Each number is 500 + 40 x the weight over its row's rms, rounded and kept within 0 to 999. Layers, rows and columns count from 0. Numbers have three digits each. The size before them is the row's rms in percent of the matrix's.

# k: layer 2 attention key, 256x128, rms 0.114, rows 52-63, columns 0-127
# q: layer 2 attention query, 256x128, rms 0.111, rows 53-63, columns 0-127
# v: layer 2 attention value, 256x128, rms 0.0766, rows 0-12, columns 0-127
# o: layer 2 attention output (transposed), 256x128, rms 0.113, rows 0-12, columns 0-127
k52 083:494499500584529569498514505459567462535504530456500445541513518475527435454405446523513490505500447491498518512511487504516532486576474525479503553546552422541535509533487459466480532525409557564461480515584511509437477536508546479475494584457465468490513533536463500552489551479519487481544486403544525540453589556488450529537511500519578483450497503488482527448528464542440420543521
q53 091:566434420488538584453533505458446481468485544450549499475552519467588444475514504514515533497451503489502497491478444528506505421533509476498450498532495477527536514506487560458545479520522467483482506498465573489519434500440454576485475522528490440434515472508562443519436446514358485472503505495467492473496468567460505498583462507460472505505569498528527466468447561556520546560479
k53 086:465479519426485497545562550522534575447367555512516574561547435404499465447518498509489492492556516454469459536548517533490503506534528493545471471516446439490544531490571588483448499515474485490525470474484580450495507465489444409533549544472510447483515515524512455534536466475514502438520481493496489479445485484530543472548451491488553534524464550512455450536511476504534509419468
q54 090:551563550458467486519482516506453486483538532521497487478460506502534524508558557516457474523449514537450506480549490467520539521538535515496411471514572464496429529532472493535487530606504504538548469552432499498464531517476516518442514510548514584457459503571554495582506472467475524420449426470560534441492422460461489587435496502561502511511471458564536480522465476462436554522530
k54 083:514491491522482592445488529553492502527524511503469523517454452413539464531543544534527493415577566488472458490479531510485526454470488516541457509487547493492443486535519533486519591497469506485469442499490506461497492433508484494524501506540511488434510458438486469501566469456577501465508449486453437572456504465554446496460524471597554485513476388574497461514540463467480601547516
q55 098:442507489509547493571529531562515471496525530554476534506526513528487519535518469558507515486472476461514581571538492443456442553496539480531485472525645509512526453539518504463505528503485483482480548477521538523441527592507473498482470462466529441566504505526483489534568519557532518442519502546494535407409533551526501385452500519438493467491488525472504573467542526509472502544425
k55 091:520543533490538425502476512451415546456567425518507420531492465546480483458393556536551463439434526410529503501506518490467562479566517578487498498477441489576490548429478477509412551459480445503523487495548487494504514411509493509497494499542488508431494435481463551540473472544528417499483483495488471493546515602517543546511485508483485465546496538518472491489499474518515522496471
q56 086:538467574476472467509506512466503511541509513465595521480516487431586438461526486495516405522503477498519482496505565481488542490534538514540498530515517478486524469588519550454514561481534444530507489578521498523502525476446460557471562572530472494593498474507484467511423602531534483490507512499468519404437519402534451522470556515457450447459511543507530500531516455518569490540529
k56 086:494561476564534553496463494461475535503541471559478477478560565510453489568423483494488544517504451457467463538479472503485507476457511466451466504551405505451507474519570542448465559475591486556543497534498511471475476481458535503487485555494550535468452480506516391481489512487517497486434427485475590568447497439479444548526439487511484525527495490413505567522535447495429522485530
q57 080:520582470486529464430486543446459494520481461580560411544522531553485512500470513450540465560509576502479500555452486437468543521525555504437524501528541557443558530488444461547457446542565505494552534529447452568471422455552548523578543503533526507501570549512487514436474463530515528512470551511479560522530494512504503502481485514525467466492487523430513524533541427513487548495445
k57 084:549521464511470505429475579459458541533480499426428448532488543593512490434451545512473508480521508538502511552469545524457478529493430467497501489514448554500443550491366452485444472529470492463435462483506523490521478510573444507536440455548540478559515507487520580443465510477412516461490497520402488498477551529473479473466503507494552435511499458493482521543468543500496457527542
q58 098:457483499490492551468518449422439495554494586511511523458497535548479511555544469493508502445511555554451480568476435547495528533529518466636578578521480514501574506479481549537506462551499525566561517500525470463494502528517529467462534479487540512573479485486488546448540567528474464457445556494448537466541471502553453500461501452484463555536562507478486451578538509559500523502504
k58 091:544539518455491540508493489525569530540531438460424452485494485547479536496497489494482623539475489499453526493495545508479548492450548461465474481461512500489399514526497542500501472510494553480453506510535502606508526497426458595503570541433566492470518449501546511504536483453478495567508506490519527541409445546476549468541437560496538518485440524463459563547505485481509456453428
q59 094:483577569460542470530499525588526493537462462514533490499452462441484529475467477486478551510520505461505527524526497531532494494550529503421423494468509442394493477531567541502513519538535505541625458566568534387480500528569515496522517484499546527479509556446481528473559566473496511541438528552436487513531465535524540455476452475447504462440532502499492527442528503499455467535486
k59 090:548428467583504523514527487471530478519441525509500527543572475595527472564514501500518464461460524520533508468496421468410468521466507468561476474487514529525533546443421415500553556557447457490484578506498496472489497482446528520460604538526486431414512478409468538509476490500566494469547517472500475508554572482482528546483471544548553520503520488540557535506478505517500482522536
q60 086:449534439485535472510485520501464489463483516542481461496491491475447480480492548499591591485501512480546515489490458488492534492502459522524488527422524561487469514594467521445411422453488520581506498533484507510629459519530426525484490576523547532480577582531453537498522494448494518526522422477522438523491466514470455499427522463503535496461568564461523492496447522539500552459505
k60 081:520442483508471479489543564432460561553514568514505539539472498463505593471537478510472476512504465554455524474502475493474464493550471552479511471503488485436473563459442479482553582447500521538482533477534509528459511470558535451458510602497546486457525526518494546503497480460457514464534445450506504492414560567525510583528524529540478483472569500378511479455532502481581432466509
q61 094:521512525404482504571531471476469518444513460475525521483545473528472561462524503489512497485395508438523514493473506519565465474427479512513521535510476489456508474483527572423457488527459536511527467512561518474544474463512475478571549530505478464341480526417464454521463549573498479515490475520574553522500510543445528485431497509482420552435492561464544472464496527485549496492517
k61 090:522408523503404458549500569489587508458549523525483508448537538456434498536476551514485487443519500481510492433533481548515504502523460470491544439526518481542420468425439525429562579436528490507526502464519469497581511603522476482476546538496477478512473538490537512461522485526472524568554490489564549507514535476521468563518494418474474556515528548472533520572468481464542527506514
q62 093:517545480531391498461552498515510511457569544506532460541488539456477406547516531522470507501451513519448523509595463495461423544486463515470502533473495487437520569516534531524534546513468514499542555471512569436380532516554587457483501535520474489479540536472528482484511456467499417528440482489473475549570478480475475483485562539547513531504474540566524513462554524568479510490551
k62 092:525508504568519573453483490568531546491502479495515526528413481537522494582550517444522433496539492456448456494478449516491554493457531467601461485466493449536498512514587517514562485456430547447496507487451526510604494487472524519487564490456455490486439527583512509513545525489489540488506526518375513458510547441522516519419538564506486479457518476483458536489474498525516456492431
q63 092:541526532427460513513533514564479505448528564540535458455463509498524557466472557419482500546520626505517494496488475462450511511515485545527533446434548470532464530552499453453474502503515478435521502451471477506475525528437462431454521424552464466566436450527526469484528507557448420472520471502478505489589481606468506505530514483463500521423531466482441523537490520549501508543475
k63 091:410509527408476464458486550529514549514480462486492530487605449481548484483436492486540480499455522459479533475510480510406547506528516459497531524433476493521499480528503479492505459536418499501482467434506456484502568511472579473450506448581494519565504483469474550472532521436511472520513519502484495478488430511458548566474515456471541492547466506479516427407450404451458581508545
v0 085:549480510565503460475487465485525539505559568451560561527483489501528480463464511471487540548539472569523558453556510531409522505524418502449501507482489527403528445513508491515466530520509534516512534474565465386491485506504543531509480456480590513539532482523526542544506453506494431443508553480452469428510523448489518446532490492568443470593528422517473486516596521493495495514529
o0 096:547489507543470529512488471580578505504527524478539558472466472509489507493435443486452544502473485470524487512527506468462547491501539526494464592525488495432506471484495576464492574524541550452497492502545537463438497589496507463447492452505579521494454517536533449449501406468564506472491527513469503477541540475491443471416440549417452529572471536556496416484509506559464538563510
v1 095:389563496487540506528541495490557458531435476517458481496512454532479485462530522507512496506491537457435497497442566443503573565488482473535529532485487501528489523495503459491519460501547528576553562481449537543458455539555428535504455491435451584522454480518513530593447512517544476544481525575448514445546480516448561501551517470452506451563427543487519524462563472484437510510508
o1 091:487446538510498498494476482478478452493498523458561538475476551506486444469494462571513513464510521420466537462517489462502505465475487562499496500481510540557525525486462496475454561510500494540525476493501410423441507493510588501622458597453489524551507501513434530558529544511441523557513467555484455514569441494501485525530474453545520474565414424533569438502499529429528513490446
v2 093:511534455499512415468524545591454473534424522474476506529499530481425486496475495551485493528534448464535577496542499503514522477525506581519451544542479519495507515484445472439582445490525468510528465466510480536579568460418486526524553522456596469483458435484506478472443588550522476445470470434520480457518427462485493516481516533532506449557451507466486573503470496452470559518525
o2 095:463529525509584531491476466546561481475520560479493449511497420461555479489535507521569533496532501534559439500530540532473450560498522575475462489527426532519476505485486540465483513480421524497504490378537491512476492560482492473490574488453459481457520555536503462552553446503552480503470498516459515528548457445535450544458492442607529530586484492385510495509486508556489474503503
v3 088:499470499556559454565506525486446497431567554454506518492517454454480560488548513440528496499516494480489488461514516528459502524494526489447504464481515511502430410546508516473551462486442533513549545571494534472571537518492549506492547443443517454541551521490408550524510508466523448495441472512522447524485514572549532534491598517494473468492565603559512502477516462453584466572534
o3 091:506510415520462524510456478503420507535467499437522510520457496470519478532445550490478508442474476342463399507523464461447455486578552515566519529528511549475512472537490487535431548493501519550527506531528534504522515475527542507530503543479544536514546538572478521416483476461458440495492524504494493520521507516492504530541476521429452482409496494500493494587568464463543520561570
v4 085:462506562431436520556475515481517477523533477505490560559539514519512566441441437551512483505559555549558512488536467418474497448480446534504552505550464441481484541503526555517510498515528572498445472504514492544424498537580583438476493496527452563494498502495545484471532498433485538590537549567546490461494530496497493522490473521563495586489509456570484462470530472518461583507477
o4 093:531465462450511463553505519492538390523461430551498554482503511506436496446473459490514544496482489455450527439429522437532471540482461466479513506507489413517509479557462509491555477511494461474464504483505519493501449476474486561509452496507510528470458457450484542507560525590460453453503515485483459412451492476561521471414434469476415536446522583511509559441497448494583455516509
v5 087:533485481616477503465536490544492491521440453477502450511541490518547493528528522432472531568523475497468503516460527522519521487478522523522541535492509571532494549565475528548469530500588506516492469468489508457485513492574512488519523528522440517525495513491505481523401576438522426490489455498527507486547512526523513503516502437582420462631542549592526418429580506502514506545488
o5 089:487498574502504580475502555551482557536407485488509429550517588536462503561520464454507517504544516489499531539494457455539551556481529475456526500489484520474553528492434491504482490555459564447525483468506531465521548570532526567543535545467506516532554504535453517485544557475504436432525519496511501500519490463474486522482505523494540504579501532552554523580555394492476595581506
v6 095:540516482486395452559558482515525496456606549525497476437470441508568515474539564494523546494442563489560517472531460522523512529452544508592557414524496490483509447488493490466462499507484463569507583486483487458469443444447526509473501448432500520497503501520470479554435542617525526506561471498535558473535489542545482495532486435550503547517504479503500575498503504464492523499489
o6 104:565489472433555501533567522477576545600516572505495514511507522540570485538547436508468504497518474528499418510540485498487492543515452448496483444538493502473500546538455538526463516502549523480486529501476454434530562550473531434551542493511563540500435432548494440531509553481543427477497418499535555446535555534438489484501466521482501491435418523436476516460480466563468470493520
v7 080:545484521522568517528508474490515521535486556504429459483481570514482489550503536475538441532557492528535500448522456475556525477497520469475433528513558450521508507479479491610513559500481555542429505563494536458502454468547493478493547518535494462529447541454494552475502461448540520608485566460537604526544567487483546422449537465529553459452491482498435570471516505552473476455494
o7 097:504488436528509419494549487525467533503494513495502486461489458469443494525530561502484446496445491533501521481523509499582544481472543483445518428485562494475455437484508568549555501527435517581551402512472533549472486483519451533534455398504543404438499562512473553516538456468480473507551541489483458464511580486446506536487484508522495467534558466479416505503575459473484453553468
v8 105:532431499488408517473548496460480483450505595496524471495479572519458507608497397519498477495502503511450465562513474515528528545474514522538547521520477493508568530527563545515538475536436469535574418537488538468563514546473492445528526527541409540519471493449487441470507536431497446515432485441491475508558427537530518538505505488559463574460480518496466535501469473517512545530488
o8 104:385517556488525503429534460478479500499536492566499503419502517529518475470474521495527524480580569540524415567495462509526506522509507387483465473527424501461457554543498588549490533555505543439594502492428534545545479480454515566441544512534492529528532522505517549508548531495510522564501553500485525516489447486519540493454512490471498483535552584500516494507494486472530489597477
v9 087:543489486442524499513516530452548506593456442531582438523503545557553509521514557543550408503432488407517500472488516425533424538553510552514496477551541590497530563489455455485509447527426552542494481558554508425511476505489471468473526466478513467472423447455474530511511489425446438549443523477537512521485509527496509490487490523484526505569528497512470542463494482539487494448507
o9 094:418585461522475493456488559437473539519403417402552492489466498485475518428501581520590496508454485489534496476456554462560522496461517409438507464497487503455431504476459495506469440521497477535473553542532480536568564411477503499493514522498553510536484412533509504567476517486533522500525535524426527513562537498513552470480497493510551488513516490477459489498537534477471556512531
v10 097:528534499455461561441512411492416476469488406495473489461459460521465492537547516476553469523533523529506518521487543508463534453479423428566499553492442552483526458520455470546512489463517533473508470518514538571499524474542450503503416538536490515554520493518469557579547496406446463529486463489507532537535529574450492506572510531577504549480484469466480578527518501475484472522411
o10 105:419533471486549466520488504453492456496469488459432490457481494473443471496469523564508444496456511474461514546412444563482487509448535490523505452425485473506516489457514517530515579449467565441591520457521451510506590453462455510438527548465506496530482533454506523446531481532407500533467511488500444454466512515420520505526498532462548530510492568527470485423543468433432430526473
v11 093:475556561538537470506508553455461567542484417496522477604446517580476505521440488478451491551522459462550528518500495535521512488515434600523540513571456485500558497488494460495464555435501483462447448491509514512529506545494410568555465488518540468526525542472556516530474485559550525455518567494538498516551536559486528465491564544484481468576476502457469478531479532478457555553454
o11 106:545561543503473494471489509515475488423392418480603481492568447523528438424488448486507529530413543567524504485500461489496509522492504498531468539519427521516489484524510445474447570548546568460491526481544491503506487576446424472492487493477457479521467526513485549523513514430533483464471512510555479467436467497476481504527558435493494504536514429448550598476453557477475523525522
v12 084:468493508497497474490497577519493524461527491410543574492422509463469508429448498478446496518451496436520428504498540457444459465539513548517590508571453483451504502522472476521583594389496437512524518494503534551435488527535495503463457502509525522533481507489487499478521502466428438536532500459498531505500558489493528503475538474587435524469409540453491477502546435488538529509432
o12 097:497509452513532445492491480609479397530553431509528533473461578572452490511488493489535483497506544455521490581466488548477518555486419485542576554429442465456524512483459541469496470553471557541552480534518535488504539563449569515484514480483515555530467519467601442539589470507504481526513573470549452519467465476466487536479537491491502481502487447480475548530486487528536484486555